{"n_layer": 9, "d_model": 576, "n_head": 9, "n_kv_head": 9, "head_dim": 64, "d_mlp": 2304, "vocab_size": 28096, "activation": "gelu", "norm": "layernorm", "norm_place": "pre", "norm_eps": 1e-05, "positions": "alibi", "qk_norm": false, "attn_scale": 0.125, "bias": "all", "tie_embeddings": true, "parallel_block": false, "extras": ["capped logits"], "init": "normal", "init_std_qkv": 0.0207, "init_std_o": 0.00489, "init_std_up": 0.0207, "init_std_down": 0.00244, "optimizer": "laprop", "lr": 0.00063, "lr_mult_qkv": 0.5, "lr_mult_up": 1.32, "beta1": 0.9, "beta2": 0.99, "lr_head": 0.00894, "warmup_steps": 508, "schedule": "wsd", "decay_fraction": 0.912, "decay_shape": "cos", "final_lr_fraction": 0.05, "batch_tokens": 131072, "seq_len": 512, "doc_mask": true, "train_tokens": 591500000, "steps": 4513, "dataset": "wikipedia_en"}
Each number is 500 + 40 x the weight over its row's rms, rounded and kept within 0 to 999. Layers, rows and columns count from 0. Numbers have three digits each. The size before them is the row's rms in percent of the matrix's.

# layer 2 MLP down (transposed), 2304x576, rms 0.0152, rows 680-775, columns 144-215
113:455530456468487488502424537495473492488440513493475432458576383534506484522537467482512500516476545458493507514460485376550540563456522489527528539487557500492551566548474479500514481454532614515554518404544465579527
115:467509513512481498540470541553520456473513526491461524426527525516511461518520508552541515467507527471467504539451534548493557477519453460496525488516480474551495464449420478493604505550420515532461468449463528525458
109:536562510484492508452444456519526517498569399540502539508442558478482471427523525500461518536522464510470518540486496550452547510528437496516510448464534460460506545487473475521451498434534510540591518453459458517521
087:484470584488390489550535476465466520505519520470485494494541528437574447563481562488498508495505488550492502492500524447502419465453528531363412554549493472519484561519487511543515528496511531514478537513485507535457
090:486569471448596533437470469525483513492544500538542515538507563547470573504518533438421531513582506538458493470452499531503575456538539516497502551535477476463541530471487440577505510475409495453499501483480515451519
098:487481468535510453419541506511477490468444514461492522463492439595492499531493437484550485552525486462554475500446522413443461476479504507474523470462563507464501577602480501468595495492481553501507536514517483489527
104:475501472517468418434539519556484527534479458480488500508479511492535511478486503390429470486480520497441502514542482498492491504541434493446508499439470542462505485466448494474536486532533478502498490559481472520493
091:497529534571495498531501555519510489467501496506519512505401450486493505492567486497545454550523528483543524522458443522467487468505505522516556487557452466479463510548460420526514496487543486467451534480539582471553
097:547495512511496461495463455479491578526480596482506490440533512505440516533517482496471560520503479466494519499440605515517505527496545460461513495506563469507520505425489501509533503489493459554501491486531439499569
103:556458541568489493505564559471454542502546505499481536596473537479476520488459506518492479533464471536523526503451451521523471490502518477574500465486552506467519506461478421499530562519571467524491480497507518456485
095:474480539488527482574532490490546472422524581427506467538551492507543563540469479518459559554512518574513483482511507544538456521531506445544438538508512490497508484540475494517514531525484514494533509512469499487477
092:395478524511477535531532549472530515474463457470496440507446549519545544483478479508561518434534498474506480412591499526497515495472512475465512538527400516542522511491493502552443493479484477528556472423487496450415
097:436460501439449474493471514527540474571441460567492460546532494509483526483521458497484488501521582378431513520485487500475553524494473494470548532490560502498459525592488441527544505517509433477470534496481432512550
093:494495503529486502449445483559528466451489561490524514535497494476529537452524483479488498460509507450468491521521514520478527527545572476529522489468426505506500535500481531463503544477530496470504507585474541518519
108:494554583553523470508448552468513510519471564477517515510493489469511482514505453514532523474505528467512500438508524459477490492521546468482560561472536441523486558504446430519398519413493532564496465471477467470482
105:433578568543427452455512465527540478447531458528487524457532542431471473442504452477475480439483446556571491477516490475519481529521413391418438452484508553472488506431451513486511443519470492525490496534399506496503
094:431548559477493507496537441500563502541548537525477502450483502516439517551504512495539535486475489534511479506521508435468449470497534472488486515508521475500461471475505560398446490508585463496529496523519495472525
099:518449457493579548527489478485470469352476521479480560501467522417544517567484419563546593476570489518498554559469518479508518436508545486485538488543560461510617475515537478515537511462473480467506472487551537515498
088:450411565503500506543489513464522441462486502566542509506482489418506514446478541473567527494501459524569489518520550526502471540514526522487495459470531445488490495478536577440445428470487474532408421521517490585473
086:483474465523463427604464544497508454558464570508522479542511485467412532522522483539499374540426501432601456463435581450546463502475450498516466491468506490441502437503479500510437516475512509551493436544433441492511
101:491553547544497434468494545453471468445510510479467500459476476530491538505493485433457530445527460403490528511506591513587513442573442493489422497521482492548460502516430492493531486515494478475518467526533541537505
160:475418499587453513465567469489487480460503493501480479479471545520559553499522465514544506553520460462484490477521504503470516529433556459527513541517509463589506497447472488485567409535523486526490521443533539489536
109:479496431470498583509472557504462495523489502546475494432542449528485485477516512474527497492550479494517486520479561519522494398435566515507513498496488486556510532512436532511455476485508521468500518497445451451444
096:442461513519564456487533581552537549476488487476502508512471515506486487419517524496488530470501487493419457461497439538456520522443494508486513491448461462523499526497556538492519522430560421584556520577432524493524
084:458527478464482479512458508510441450484503493543525540523512529538467514455558562501567556517537475584519514479483513509536544564525428516488443500564467528506501544503519432446567543553427499526469525596465466515478
093:497532475493489472518502544446506540563504551472561523487508529510545560570477502556545489450519473564539521468499511580535503510476513582391510490537511399442546460514505526470479504549456506481500516524497490505529
096:498563466452501528516522497511556481454521468521525436470528428421486501468484503442521474527482502535476529478539577514433459525541491519486483449495479532503517562411487506485497559525484486518450535527576480512553
099:495537493502492514549485492463499538418519510504573517476490516560462431458587401476528552466541540516511495521471500573521549465493490509484486501557509537490567494445572534468482473470524487500480526498452511505544
115:499489532529506570506517502505461477590520554465508513493479475458524549422511548517518488510463589489506536468602474447553481501576478517559513480437489525469501472475509599475411441443468534394521564502588486577542
104:469463437524462528537476519459596543530513477406506496513503474488499522421498515472452555490484538536426423409453555470530503490498500501521421475487515457593482380500495435493500553477542474507550514465506510501485
102:480475498481480500479497531454534492396511482542547469536463430473482480530482417580500444489488473516482465531497528531495528414483535543483483512557441428537445508593570500582462577557537446493486471503498483474473
098:515505513476454614451465529544491481502503500437471504487446469526456445462519494349475515444473556535469548506521483555516574483473555512460459453479490534520529460484532456485496560544479518571526480515571455481519
090:414453529576544509477507502558483522584527475484475498559453442466465533523540524552561490572499496486472492527436465489460442570418466525478541522499511523490443490489480534575615496446489460412486480529547453509496
094:457452463427475546570511521530563499463454502519522537492472534482553538525434420502492545515436464549596494501477527465442514577507534499513480543535423511551520491544507574506517510517577472494471480552516570577473
108:557520544513506513495470564500572517524450461538435516526542509425502474518592474555507501536439458522509540599448439546494471493451431531538525533530513454487525450508504544475470508536495508477521545554563533548551
099:506499444534468518521403537429509541536452454422507468571454446468543523486476488523472502514440488498434486551502473479535507451537534443558471502532486464459484493468501491580432569456471537463554513481541519507493
087:516439531482524494512463501452467501541526467513519530474518509533526489488487485487458494539519423556473522472520510559590561489566487513531532480511469524382489506561513515542506503563554468438431487477504344502473
098:573537365501479418517501475531486482510529533504525553458491513418557440570521522558538484554515525531511487450551457541488485492432488479455541442521510475540534499497478492472493472500468536510472497533474468498503
105:552509451455489490461492475579555593491542527513480506477504487527487474453540521481513522454524469433545475449520505477501464500478463531453551434481524553567526456464535531513495514481521488591413488473523483466560
100:534485452475564488534512487495528509478540570495417494474541513517452560543481495534446457500582461509466489496519508470486476497533513481432571507441505550450558502479511511526502518453451502531470516497478427533525
098:501475523491517474536440469488463524478480476536520501470561488437502521542528508457473500512403549442538534480445550503475463545485477467442386450463458456579497465590432485502452483421477520477521451471490506508474
105:480567578482449489439511550493511461495512449520478484542415531524444449476544528524481492449532422578461512489460487474498502479470448500487447475441485491538547467513408523492556523515520470506517462441498512452490
094:488476547476499496472478541495471482512491568490500462540559491489469553518424485487492515506450511502506472500497522495461406489495533505481422526502492556540537363527514575518493550500500506447556478565512470561497
090:527496515473484547536579464573514486524484534423529450584505505535493543453539446525441463565530416496457445506461462528446514482507459533490516495447606464428483480474489445516470460412480510556496543501406583448554
099:481472479496515512509546493495562569476548576489474575471585542527463458503563464474450521450472491524553516566534499488453519541533462513507490461496462573568577488511537509471462488471534492479596460450528472498548
098:507571486516516542549581510482522441465534490466510475467481531462530549509486464478514508423443525488530483496484470529473451509515430484498410583458524526528449474434410399446472521538517474511431499499471523512544
107:534503442435495438466471524490506505552534477543533507465545440547543454431465439512471526545435511546468493507547625511473499460544479510519572527526586510524514484403433514581449509458489531476454443498461458527383
100:485583454486509465477513456485561564481475452530510482474553511496465489493529493432538481512559591503517553468509526463478452490474498467513414519513585545491533461450494522566561495447479543509503440548490540417538
099:406469531512491525440444473544512507503462485509497465381540553479455428516479470479474490457530495443501459501531530469497454507502485496493499528507518486463482522508501457460483541403470518444451496490467586484523
102:521483567431535503482466502441512517545494460518505482483416485499467479498467446493480485503509536544440490504479468512446476517556541541590487471583535489480520552418522530493491512561520564558536553533549530383532
091:478512447500498567438516506452575527448505553469532505479556499444504525478496513469560510529467604509506491417483559471494461470502489517443503474495561464443492459475546507387490517460553451469508406523504513469485
105:514504519558499543545487537417490577516504560434526480465533454466476593607466447509506524534505513466602497446485530422522440475499507505529523409511526523519475457585536555456484479501451484405545497541559518480519
098:482485460482486516555505499550445511577538485497472508475510479505597526510478511474428494583480421471524497452460501465396536490507498366465527508505547482479597532538522618481524494518539526522467527486447443531484
095:551557455470437511463567490462541481522528459478593537469493491523548524439584485496501457497515517448510487479502509547546465503548495582530533522474419450463504470389494522446498477499491445496424506469547504518448
094:510584468536474414437554474485462530469542508483512503472500468535484489493464506531556413503444539505490528513468561496419439562538551557476469472506552499525459490481479483484494502494467521482468501484468463458477
093:513491492486495527479528573549506536502518467500494500527481521525513559483586519497542538483509464457523505514516597424493501522479551470462520462496499488525500477470559578488473533461533473449469439499498488492464
081:570550507497510471488543447424486538515488503547571465442563548474484457486455529509482430490484510487449488493488419545511570554470436495518533442522481473516552562512546485501500513468478435525472535521522461500456
081:534533547501537455509461378517541544535517495500495473424529510485484507525495541440484474509547555462474593546471505528496562471553458531555444459451562464497529516487544384457511512476489519477539539527406504612516
096:580497495504468525392576478494461456477519480481529458558445470460600487439526482543495475441549549515528531451546500436468556489475503517551508449495506474410374502497520489523473462466457424444476549492470510502509
098:489528530465486445466557527606487456481614565461470493518385522501517523529570427514541461522558453496543535502479462439529497462522571566474560520500541523466486483540494511475484517525538528465470500568458532498469
090:435467580448484481456592592439486442520509560482527518536466461545475474565457525442453546522507474476491481465487497536583506531456460502463488484515487534550501401568539453543493510535512410465522491536499534554472
093:508497485507496526516477537405549498531482474421538455515472527500537497435570526525472554474474543550469510521488513561524501520536485541555417484535526468525472471556490512533471577450474481486516466426572474512520
095:488540480433495566445542481528547522505553553467478534534564498479495479499446514521573441516532526463503474491447497494475428469463498546455493428538458528463495481419440494449446521465578435494485483500494506501523
086:502582520522532459585526526452521521502466527489489489449583499471510467568450449490482466468499566498488558516545512552428567427439528492526486467468454466492473485481510482501548479444550522496484510464581408500463
089:551569468583590517504513530447525481445498495513476468467448520546497499426448478499530509499525483538476520594487543499458484500527503450520521550524498494480452496536453464460511464505544469536466525459559488519558
098:424513522532462556475463486504584519460545525524466523520462492495555526464487499414527558474487414524553549478489477455563537572516481490460522382509536539528516554506509442566472449521524526489456490545496444425481
099:501555409475501541494577638504496570478502510484450399549552479488491563493511543487558499488446508483534557502438479472535401465555505481512515526533518476558501522546467553465482472504481529497483491509508499451565
105:547453504521462598524538541444570513521477434479541519549543530533506501511517496456450469509509458497509490451537468517458537496422470383482449495502470518485542503452518486588505470534522580524550445511495482468482
099:436497485524480513482556502509513467484489478573537497515490473416489456448490455444479535556500513529513545443546443510507471498496518530494502526405466554517485462506481419547480492496432467463524413458513486507471
094:565541531493526461505467485500469533422473510525482513436475488501546443515534459533525658474490420550459556466474524491541516532533517481544503545484486472511485589512511517500569460482431514437552506454427482458505
101:488462485476536520509487403441593375439494559538490508506507547515549486510521564552440496567460452445518475475493490511502498498538544471450502445437506529518468462533494481557481564396458486461548406519533465531484
099:549527473524485487450493473495508458558507535477528505512526609462513553456522493516500455465510515516530467542432421526506518458503543515480517495514460543515533529456473501451494490444497453490535531493425448406525
107:525511491531518505492489578518462587475521518498465440492420572419524522515518550506588521462546462473462489541451468567531492530470589486532500501464507515496444581543539501430538402443529468507390443541482525454529
099:501490543507460480502514440479564553516534454454472510529580455458449516505551528506569518433503450519486510500471506560437542472514489502513566547504519510495547543603465520519472463530466518559505491533534436489497
104:523467528402451511492542453468493425472539513526564493480493477505508537598560498475542585501459482505474548495557487469514476439496510442403494552489532524488477510422486494493491426444466498528533446501455484430521
097:465582490465566465474408414538552478553519443480517481544498490486465458540464539447540581457463466503442513584430531480513526536448498579472438467491421497532534526500445500503516522555466588499508605517494543555587
099:553476541486579485513502561489496545549431519477481540565565466470481489530455554487527486456466487522591522482443552495491431518482520529485496516563478519560584435558504506525445465483485492447529427485556461589462
098:510482488509453482438438437504484463540488510489529419530447483473461538515553578491493511607450535489450497513544467485505511495474507449487461483589515453498533446432548484478490484491524472482596461491449428475537
093:425519561481502510497429474476463441494526496501540486471518499466458493585476494525486504568534514519465528504502446550508548540519565494510578435496495476568507484459426563453531520438507556462530577455513467487500
112:459478552525531444529501501557528517492518505499543433481415490573514471475535491450481533499515553441500498525462504468516452471471495541547491473522512557485408476405463538458478522527514491470516454500498514525504
096:539566454501471543512515535505426438499487474484548535518551500429456512479548454522489522484538505525543451510466469501505475528444515495509419484637497478485478503516497523509472547543532410507536502495513549509480
100:525508525468443550486532518480495480494514511513539480505491500370527483468516495510573480487489480562521582507529573503482462466503555495472519566460545559504488488481522546496602450467528450474509464482442491458380
116:521475474501463481540528534424574528507457529521515486498508511551499545570492517567454480502516516446493508480420545511482422453463503538498517567508516411493517537587509503524553471503500519538560465515515565446491
094:505557566501527488526475490430506470498609536517530520508501462534490502507500513504506541488518497472507485500490536569493567535489473581538521498523504556532497475494458375498507445466446539471446528528513531480518
094:514505483446572469536455477519445483462550445524541558484504637465483536554453546507510474464503521484506473545504441443519524498518465509524507525502473566511506557503456452468493426539453490502486455529511439522515
100:587518497480468536475492498498436551479490497477442461470542475452560526503527517505420495452548502498586475500497491454481527519485452493569498524545517496531521481472504442509538460498492466536439482517525538574495
098:481497524480541480503495528579468482520495537500542495502504504477504460442508532492475483433489438527492537453494511505470513530556508512461544542521455521493497482529523536418504562491539438512476396512553515506560
099:523437486506479483499551484486469479502500469525489558488539493467458464534534499514483413517544456414493446458504474483517520476485510506480506478485543489480548502595507487508430494462534553554446545506425541490550
103:529509448490462573535517496590500560449513578463410526470454511468562593497519508500465528448521476501511561486505525493562459504487501473509515551555535449543490460510566488490465448505523498472496503530410439476500
100:491438461480408539493504531547475474516539495476513504553475435514502507507530512543504493506515503548413563545517549516558498503519469511532501429535524449573481495495500538489513540463517479463533481474551504479498
110:562426470504465499518486541498492416524463459454505498494550493469514574527475457599453520495474547524480507428505459530451598511439504517451462495516452436427437522500510418535496484492502484624515466488492480532543
106:441416477557492475471452632499484482556440540449547434529503528514532489586489416501552432527512523524519495537529484486467560551517521495519458482477464486468504380500435486519450512514461493476453518491481544501548
093:505520572533478512543476475516542453525474553482425471461497530515526433481598490485482493526470532536526583477485529520500464482558528489514483460506507527432503510580413471450546439530501571501476453430472502527437
130:525542506531510524510548507606546410432480499527493450508516561496477484477577472559426520445484522486459452493589481517563526460552518545517421555463466477409490552463565569475497498535480471516446440582462522462483
093:490489467479522522476470548479492534528517504477476554487441491469544486479508433496576508547546471467480536516587512467487440469500425436531556507500510460470467527478492501582445520410469501487494589421471499557508
105:507499469484466443515498508524460477430488487472499541476502500517440485446527451496527554482495523486483521534456628508540502471552492463452463476471582507524495406496492519509565538525541474567515497472510431493524
# layer 2 MLP up, 2304x576, rms 0.0287, rows 681-776, columns 144-215
109:497514520558497500522599495510561520494589529505489500486477484465466490514410489496551465473485407467451535494455478482509466520477472541509488473398513513453518502517446534441523466514566489493559528468514536473512
097:531544564477442507549529571455587508491546459486463436430523508510444475578490436561550487461510531508512485520470497507532472474512448532569539478494494541615492537473513523438454415489469479520525557568550476461440
094:609509517522484568632421558512593495490511517517506471456481522503501460536519450559443478462551484504531517519521458540422487539576508503470509578556540496527491542571445500468544507532436527508493509465523479479446
099:467542582510497453584493554489407484480480476545437468489400531510489448496547491477524543492575495512467494454500491552432517550546566482499520553529530483568490539501487526479505522578481505539527487511455489485410
102:469450440524532493534501521461587483596552467450465477463481471471534499466556441487471528482522462429477634486522520512509539508440453565588499551502452523489479525530471515489487426574495455541473554480544454434525
096:555486489433392599549487580500467441514495446510450528458527457477486494480484529493504500435454448452469448494478552558404415453478570566543524488495454474568459481487466556474462477566488444560478477531494508519502
099:472468541455472499433550498571485534494576493426491555511470532581407545509501545515453537487467428444506562457555487469490502499572482333518571526580505451507560510469565439531521515496476488543477469423496470501481
095:540450483535511551536509498522498452504500502509441481556403513592491488489551459535511410530584508413500504522499456500489497492435485523586464475509465478517527532498515476463502533460549526450537475394527506498481
104:572438488520507555437505467523469530489460521464473509490556498532538498493487517501517502546511504529426526467514498569515510548491461463596504467441494518451427538488564519537511491617471509549448547450517418480472
098:493440489432534559478512482491500556539547423549400519444492450607408505500446520545478465514507506464520481489484493583471499531462492623513458445447441528456475437532453502488550505534547542500497544538510486475608
097:442447566571400547540502593440468534504487514476444491465469506500441522482503519473477540475501439501486498414448505562528505536555518491467511512445482534556511557508431547461476390568434443518540494530517501455423
103:469414499612449499598519578556529487480606509515514503440463491508507531549463557520528480560530497516499499484543504445514569500509507479497518594524391479459515560533527554519503477494473491449521498518517413525504
098:460431478583513484536550509469536508537487462506489571511497469480479495464518530493542434544557396502521511551506500479485429503503470511522486504501498516498493581429575487459527423526502424514480502530526548545533
106:571429504531481516440507509507474456500501532511471514480494531497516522486402465587575452521554514498496541478501520455473428448442529442437531459481538535523486489526532495491495450487545475479493578444594435488467
093:502476486507517580528605525481493548532550517496431495524575437498476580559463489582496511499508516516477565496489479526458498421502516497519505579503487424501480442522448476462579501552544501535488507442527530480509
098:500497525527466573434511463490443497550471433520463479460492495523465508533544491555533499467448475461477528535440481549472476508535519488471475488527504443576525513490497557540549439474519454537530539562523481495510
098:489477536474448584518547556483516509513418473546457429438522474533527576461472493489433511518533502451485474483536537497491452487545439501472503511521510557470466523495496503468552503541538452498523549515512445529544
100:495585510497496504442503558625473489483526553415466519428478545576505535513560523508516552542481481470446501462532526474503582464495442487509563594507548526539505489484510522454549365470482528519493571530572524503520
088:455577475506425545564515568502556460502470525421515492490475520481502490485523467430532552492504513445474532479516502541479488413515490508474435549412431527488428582455451506450468449486503409450525548546517578459407
101:508543489433462500562523502467459500491548545468500444442478514475488548480529476517457535530518474485535574522505451506502500490504491487470490568499479499471459489539538536483446515594522536465506523503493502511527
109:481431479484472550454510559439554470505502539470467478510459589559524584518484484474516542489494456435445531498466502504514522467491560533483537570488496459586494447490501432545533448564446490473494552521580460508537
106:571502489545493444504588541518552430493571555532529530448423523559523492527534498509424442551463520471529526497499489557493419503524458505626543498478558511535515528510575508498535469486537478481477502453492466472414
105:521436459545442575536552512456453485497500562459501474436561531499496508525548482508458510542477528499507504537507504552475554478522481480454446565496495502444453501559439572573483522505532464509526520503517502498580
093:491489496510409598545465612468480525530528493504515512499549537537440520486471498487483548517604466516437519540546551512466530577544500501489523443549436552582550467499404530459528549510466458489535488479574510477481
099:481472491558468493531524538524546453474549546543449445539438491510511440426568460501522439506459498463441498496504529456471475494495468458547564488485479533430483533542478508450484443420525490536468525506580416442477
099:496559568543569498504474503487508482462509494454474502489361464502512491462494483535509509492450495456467450526424483466541504491533507567473472487499473494469511463525588504537472443507521517449529549445506475459458
103:516469574537446579490540519468537459482537485518493489488499486538537438509563500551572539517519461494479489540504441534598498453497492515478511493516457431437497555494454511508529482543442486541525459446456527490479
109:504594474475529474497516466494499508523458416394493496526535502496483575508500496494505482448468542434491506509575483468499467408495501503535520489413503494475486459466572531535416509498486501452570539406512495497450
101:549471516558484494537519463497549435477509487528466465469476461481519483571569427530537509503461484432506546496485488536520559529504487573513463594468486548476507466532503508549512486541493489501487473567545447499525
097:485492565516450510490522470410443547556518464509537531415596590484511471495496492485455463518462455513430512480508458459483477449517467459410499444539457524493528472425450489468517476510523441511551512500523521497500
102:534493468553495472518511541450516521517507479424523490443498503540470567490539456567479518498496511526455442553536530478526455555510460429468557553513417460521498556517489558499444483487500453476525540512568455524429
097:469517472570496484483433497455491492500476493478510501502465459460479562473522449538428553563534544547490586443514486469416524466552481476547484576557445505559542527533488532521541455497452522566478510490445517528362
102:523507507553458469497477515483540503541528509495536397469421433468462489480462474559501566535514406475489476432499519499505553493530454517523500467492453523479509534496480429504456443552464520539517554510558431420516
106:557429489562520484537544522568515474538523504487494513474535524526510494546472490585457523541516480524547502525518457521510524497525481455573513521518499516597444490452433550503476458566426456478450501510477446495491
102:515387413575531576579484506496456484481541482519527515585482513567497492557477525529517551525506532479545508530585501497499543536534428519464530471484503492533513427511504524487442531540537448575548493550475513510492
091:577559528464478524552471564549518543452502506552459470520519537479440512480528477553518427564457497504488447521480433519486520527504427500487560501485475519498527475571471458475449477557521462515543592547515509543502
099:507459507406491488453552485521549435550538454534461514511512523522504429440519505537516518544518437413525490557458461452470437541542508483527528427470541490538540484588531569556549547547516526542525532484480493454526
100:569482515520543495443465544533485531514470560448496464485484451475523506526498493554567444528479564510511500532399473447460478483439441498485512530455573466449490490480507495498511516554540488447499542498525391464467
098:450455569523457521468543466529524513521509453527512474498476510496480528500457477564493498497497406573510567508538489431401509488571515546504575479489503505500565522460445488481455571523493478527525501516549501528463
094:461578498546467426517476492522466466507510532527493606526427496485406476508473514535424536483469517520502544528520522507545523504511532477548539443498460538521466597454501486462539528538464571548511488501523516478531
104:453566477559473489486471561437494570474492525527455543525469482493549501487516519540465548572534526542362452515446458570486535522494466433520578499499454524526482537509500475548488528652502501497525509499570483502469
092:493494531546520515552505460511562512422547443442521454430450495535501469449529510495472477485540550462486546525585508543499520548494473433485513465387458554448522564533485522491476484509512505505512484488609545490461
095:529524457455523468530430459521414516492457439512468468471471509554435451494489564542590496518538574482446482510465478488511466452499504561510481523452469489488480514570431488497439500575490566535535503557471475494564
094:458453524498486494488497536429482568556515394481476455507514509519480533552539524412501469545543550508457454511494558517482480493483474518594518449500529498468414504528469501504442493547536508540557478444522565505490
100:528582566537547550467611550517440450472523518460485487471443559490488441496470506590478545485464468468451520475468491525541541425499481488405512488501491524501457552524562486480496470492503490465545564467551440507481
102:497507535471556454485612471441506461527584566505543513551536441478466525524467480497485509494512492547477554459506409454453505453497503526519419450483569508498529542512544584522506465534511513446499533436600452504490
095:514410496532507475508460453510478463557490482501477524516515485569390497504496457530463543534496505495456453503521416522496522495484493500485548446538526422463528521550554508549450475534538445516498611538508521484503
098:551536474532513509515504490537558447453530453525513510464566458470550523502572513558468568504480496443499525481462460467518552438518501478485455497490549433490527591512455511596524434532535446477508513463518462437481
103:492512519485497527528528562457504564498520519481529489428545542512489485531441475524490467561531470544504483534521437519452479427499412426560527532502496524473482513492470529471488421536578496520538508534498470532495
098:547481537443462534488443525520497532528393440524478501463480517495389493524465465492468475501587521506484492495469375502571515548528481525445473508482520587480518467579477444496475509520475487501550550528532589455502
091:493524566499478484483520471537431504513508455605492565479514527546516479452548507455478428524578471472469462484496498580389553526507504490455467518523481495469481508491451537578486560506464507493489488427449448527510
096:498543527561473520580441515422527507543484467533490484511489567481526506444536460545508526500554484469449513487617506543486478497573510520494433466507445469484441594581481490505451468491533465518537529463466501527515
102:486484569519476605414547507515470580569513435553495500471427472494523512506577505524524492526495554532546568494503506536543518520490493513493519494472518469443447525474482497500542483513534414578555493418538481463419
096:464490540529551491485497454477471581536511422534449475495534544545450493471501498513498562477444462427391520499567501474540529498441512473542463516461508510496543473518426497531528543495533421448548524507547515464479
090:392488484543494545432498492512515547519489458511505543481468503550463497511437465486486517543522514475470480526499490471501526503426496505573498519518485559466501485546460449548572485507541482482516565535460506453463
100:523511571550461542493549448496514480571535471489438440486519475469494484486512502557537523484510556480546526556521442425461501464523501556504430420509517488491443502538506523484493538543498498459467490465539469500497
090:473454509533445531491488563487452519576532524438456478432488506537457527520543525523539566492549459466548519553519547535442499520507497495497510540453526436518546513521540457417501499534520532533556505511535497468560
099:465435552479509506477545448554529495516422453547391519493501460547515487455547504537445571481532458458489474492554473453491543467455477431501513502432536491579546474568524492503531446493498523533551518428487462474510
098:518523543533449458495502473515546443597527445513522496492557460501462545515542448498545485478433517493470531546517463518471492552493473426555522530457436481525452510505523448495511559489563424537503558446540523441465
092:481433504496540500496511469481459435566579504512512511527556456507484530512462448474536512528567504441503456494488475513513505559530548473457484444481500519603497528412456511410517491480496520558485498450570475470499
100:494562498474503554519492469463508538574474551561489526476453546473470483552526408474448506515497502509448546570462462526472482458485545512502571474416559592503489574521470518508554514553515429478558511519523535505494
102:480449547496487581504486403442515544515547536482486504501524434517439574519575393530528542482528505489468548485485484553523507513442542495494516435439601424464479488486523536486522525504542493488552541474460525488493
099:541515533549436568560481544479529475498481535504480498464539528473470499540426464477515600531486560448453577499525491527525486492478523441460488490505523468488562541508460436483488480520545486493509582495583493516502
099:512463526493500496406428548489483545551513421462481488435501435513501587531507549444534587478541464465570495523546467504450465515548575493548540426547473575511464537470488496527580388502471526506487530383507465428530
097:543506510469434498529498503512435541486511504548529511541459479374429552497549464539502483485526468497478498526537464442531600488492420441493502617490538490478458474471467466436455471459486525442501534496458450479579
094:451474450544528576515434445412534513575530484525472518445464448515484525519501483468475488524575490449443478469441406513533532534438584616457492540522492522445529470506513538534563479557497455513437557434516486454386
106:469508443498480482525544456446496531479465499551519521515531499514531484514560476460524506501531556502427508564484541568446490461517540494471539516505515492558424481505447520437490472514505480500553509522584505549425
096:512549472504453513541449520410451514531494514406494509476468504477428525556431447577445439529546496497537463552584470475547528478487459481509477604518422479540473525536545584488502482567521457562476549506499483427515
097:525471534479463472538493501474489463482567479503522421493502463514465517472434386543493492577589510499546484492531524513476571488556460515526469521548523509513543443547509539514486535532530497539509504496523468445496
097:467550578483496480577498485508503530547570391455452438444490488611455575522438461455431474554546523443454485462486536523464471500506485409518513490432436487490531571486483533482494406500505495509440552522451488536513
099:503430518503498534424509570514504516495541507524505441506465518518485586428479458505525517511462421489452514497498458489473519528506447478541505493511482428554486501535466513502492474560559496510499456457521538492496
101:461483533541495460464552489455504484528551498602436477438444498551459517519536470489517564530553456474476479503521481546535573478551472508489479556532516543526562488523484502492550499549511519479518487421462514428447
101:529513487508490418504469550535437503513588520551495498514533530555452507490462500546433564512514463512485445516477478486438525487561487502573525454409502560586534507576547476557563452458483540496453487520550462457414
095:424485483516498503563489535498532509547434494471495501462512516569524506466495435507509505540525511537495485510590492524490431500458503502516446572443421487533480516448463465474559490536541496504584525518579477513530
097:497458526467485545453518521512462489500467528529460482487499464545471439438514545592600608478505422504464489482499472522435529542503510453528527450543539561503541533496430544591477489518503513518528561436527453544513
097:497506458481495496486529543444556457583569569458499487482515519519506477473510422530526509476496453463449567521540498558394578510540534485486598452429530553499485574513488630514560502495539458554556488414549517529400
097:506522530508498474505575511516459576479471449470520444394485527535495536502513510499472457485467520413456481471464453502541545525573473532525479572451523457526530504542464505520390494552537472508539549542515459539442
095:498506483580507534548451595458571527534504455521527517480532447513515516437548449482460573450491505485447508492461497541503493486515527501531557496450473566547491487454518577481492467515511539487522557518521551484512
106:487551511468482488503553526538446493523560561427508430465521540558460513507533535449539516472509440499505505453504462530525487502528465472493520509518454520418479433517526482469509504556527490442525550513556510521522
101:447491508498547517576528493462551503506506473498492438484531498511519483467536476524538541507542509541474535512502483498503548513506528472527521464524495426473491470466478502479501498556553456551517527524583453485490
099:530515503536541517535538517538559433499530520511455481483505481537448486483481507491550477542553500509484440451473440494511492468576459471509490552525520493529578603565507486542437468469516506430522471487576530489553
105:526538445509510495513509499447490477547581515503519508444498481456440471424459538523522517495475536578450503504446421506442646513484474492605477524517507471567505517507482479459473439521425423564545503497512529487439
097:521449486487421526560440528496506540465537499493442449509539459533515507537478476556527501442506521457458474485544513482411525570468508479442541540472405559537478439524490497409545512519488520577516515497557505423499
088:431526474523525533492563522487533455452484477458518526554479481543541495482516494523515614549504452507469515524521518527506450543464495455495522568472493622487541469508546562515558417508525517470454523526540482490476
092:478548468579517471522490491491508520537510578476435513509489449546459511519479502516519488457491573586432521593496517472485475459533464522523450528552544490440510558513507522542438494495517552485524581479489451515533
098:498515541461439482559467504437520466532500388518504510527523452451487483499517470521489488452455442534527540517585513553506478530501559461526531481466508516559452503548431444482508481477423445516508545544574471539539
100:511590434527538571565532575497531494488490481497530483510464565555494530472479451525439498493487486457432485520592545426461477530478488500496472526474573555506508527550532552443521476538490454503468540478534528537483
100:514471545510530453481566459401493500539516536396490495520498536489499527574487412489551559534459518488484486480473527557497467419460458507439467497449495482506504558510497539496461380469404533452535531458542450502425
104:457487512449520582550514544534494487484538426473499501474465556541540551518491515514559540534508551426464467512457513474494473454455547478463417513463515463519438526507551503444498438551519467476534500534548476568443
100:561460566446522505485515499535475462558442557538495534509566483483503475488488427576492485544490426472493546508461460453513459382542541559524554488433564536498440521535576572469500463541559489521491577481464524454452
103:462520540510473493482591501488509513526548537438510455486456472535520529415573462476498542528457513492466483504508473556482502588444506487519596389388502451537504435469459511479465478501540517467502553491524421484538
094:499468443492522514486491492512578541492508519506550548501493626516469515484547550514545549520518502435462466438539480480445536445492520494468490465495509455444537567477518469575523486528465471507492512482517484445522
111:464592522523464458541572434506480473527482495604498453533502499511473569470492471475464566537508551462428529487532460427527531590491458485544514476446471558497441534543483437542375420534499505490450593520476508424434
097:478546527517468556526545479521472486537493471436571481468558521537487509463449525438447521512495535539473495444494465473482496540562428523529418504470465465532461509548433497498497494506533467531540478535519456430449
100:478529536510443485501509514477552535528571514459512411491477455497472488441418550491491501568489455482489534404501428517471510533536483464559499509514466479477436461556521483448457503470460565500556528509486478480609
100:553531486511478519506525547519540431489460476492475401514473501471504561563531496457577587606469443483467440503441437491483517520524481459484473544448512456500479482534504513525484501597516496483485548527520510549517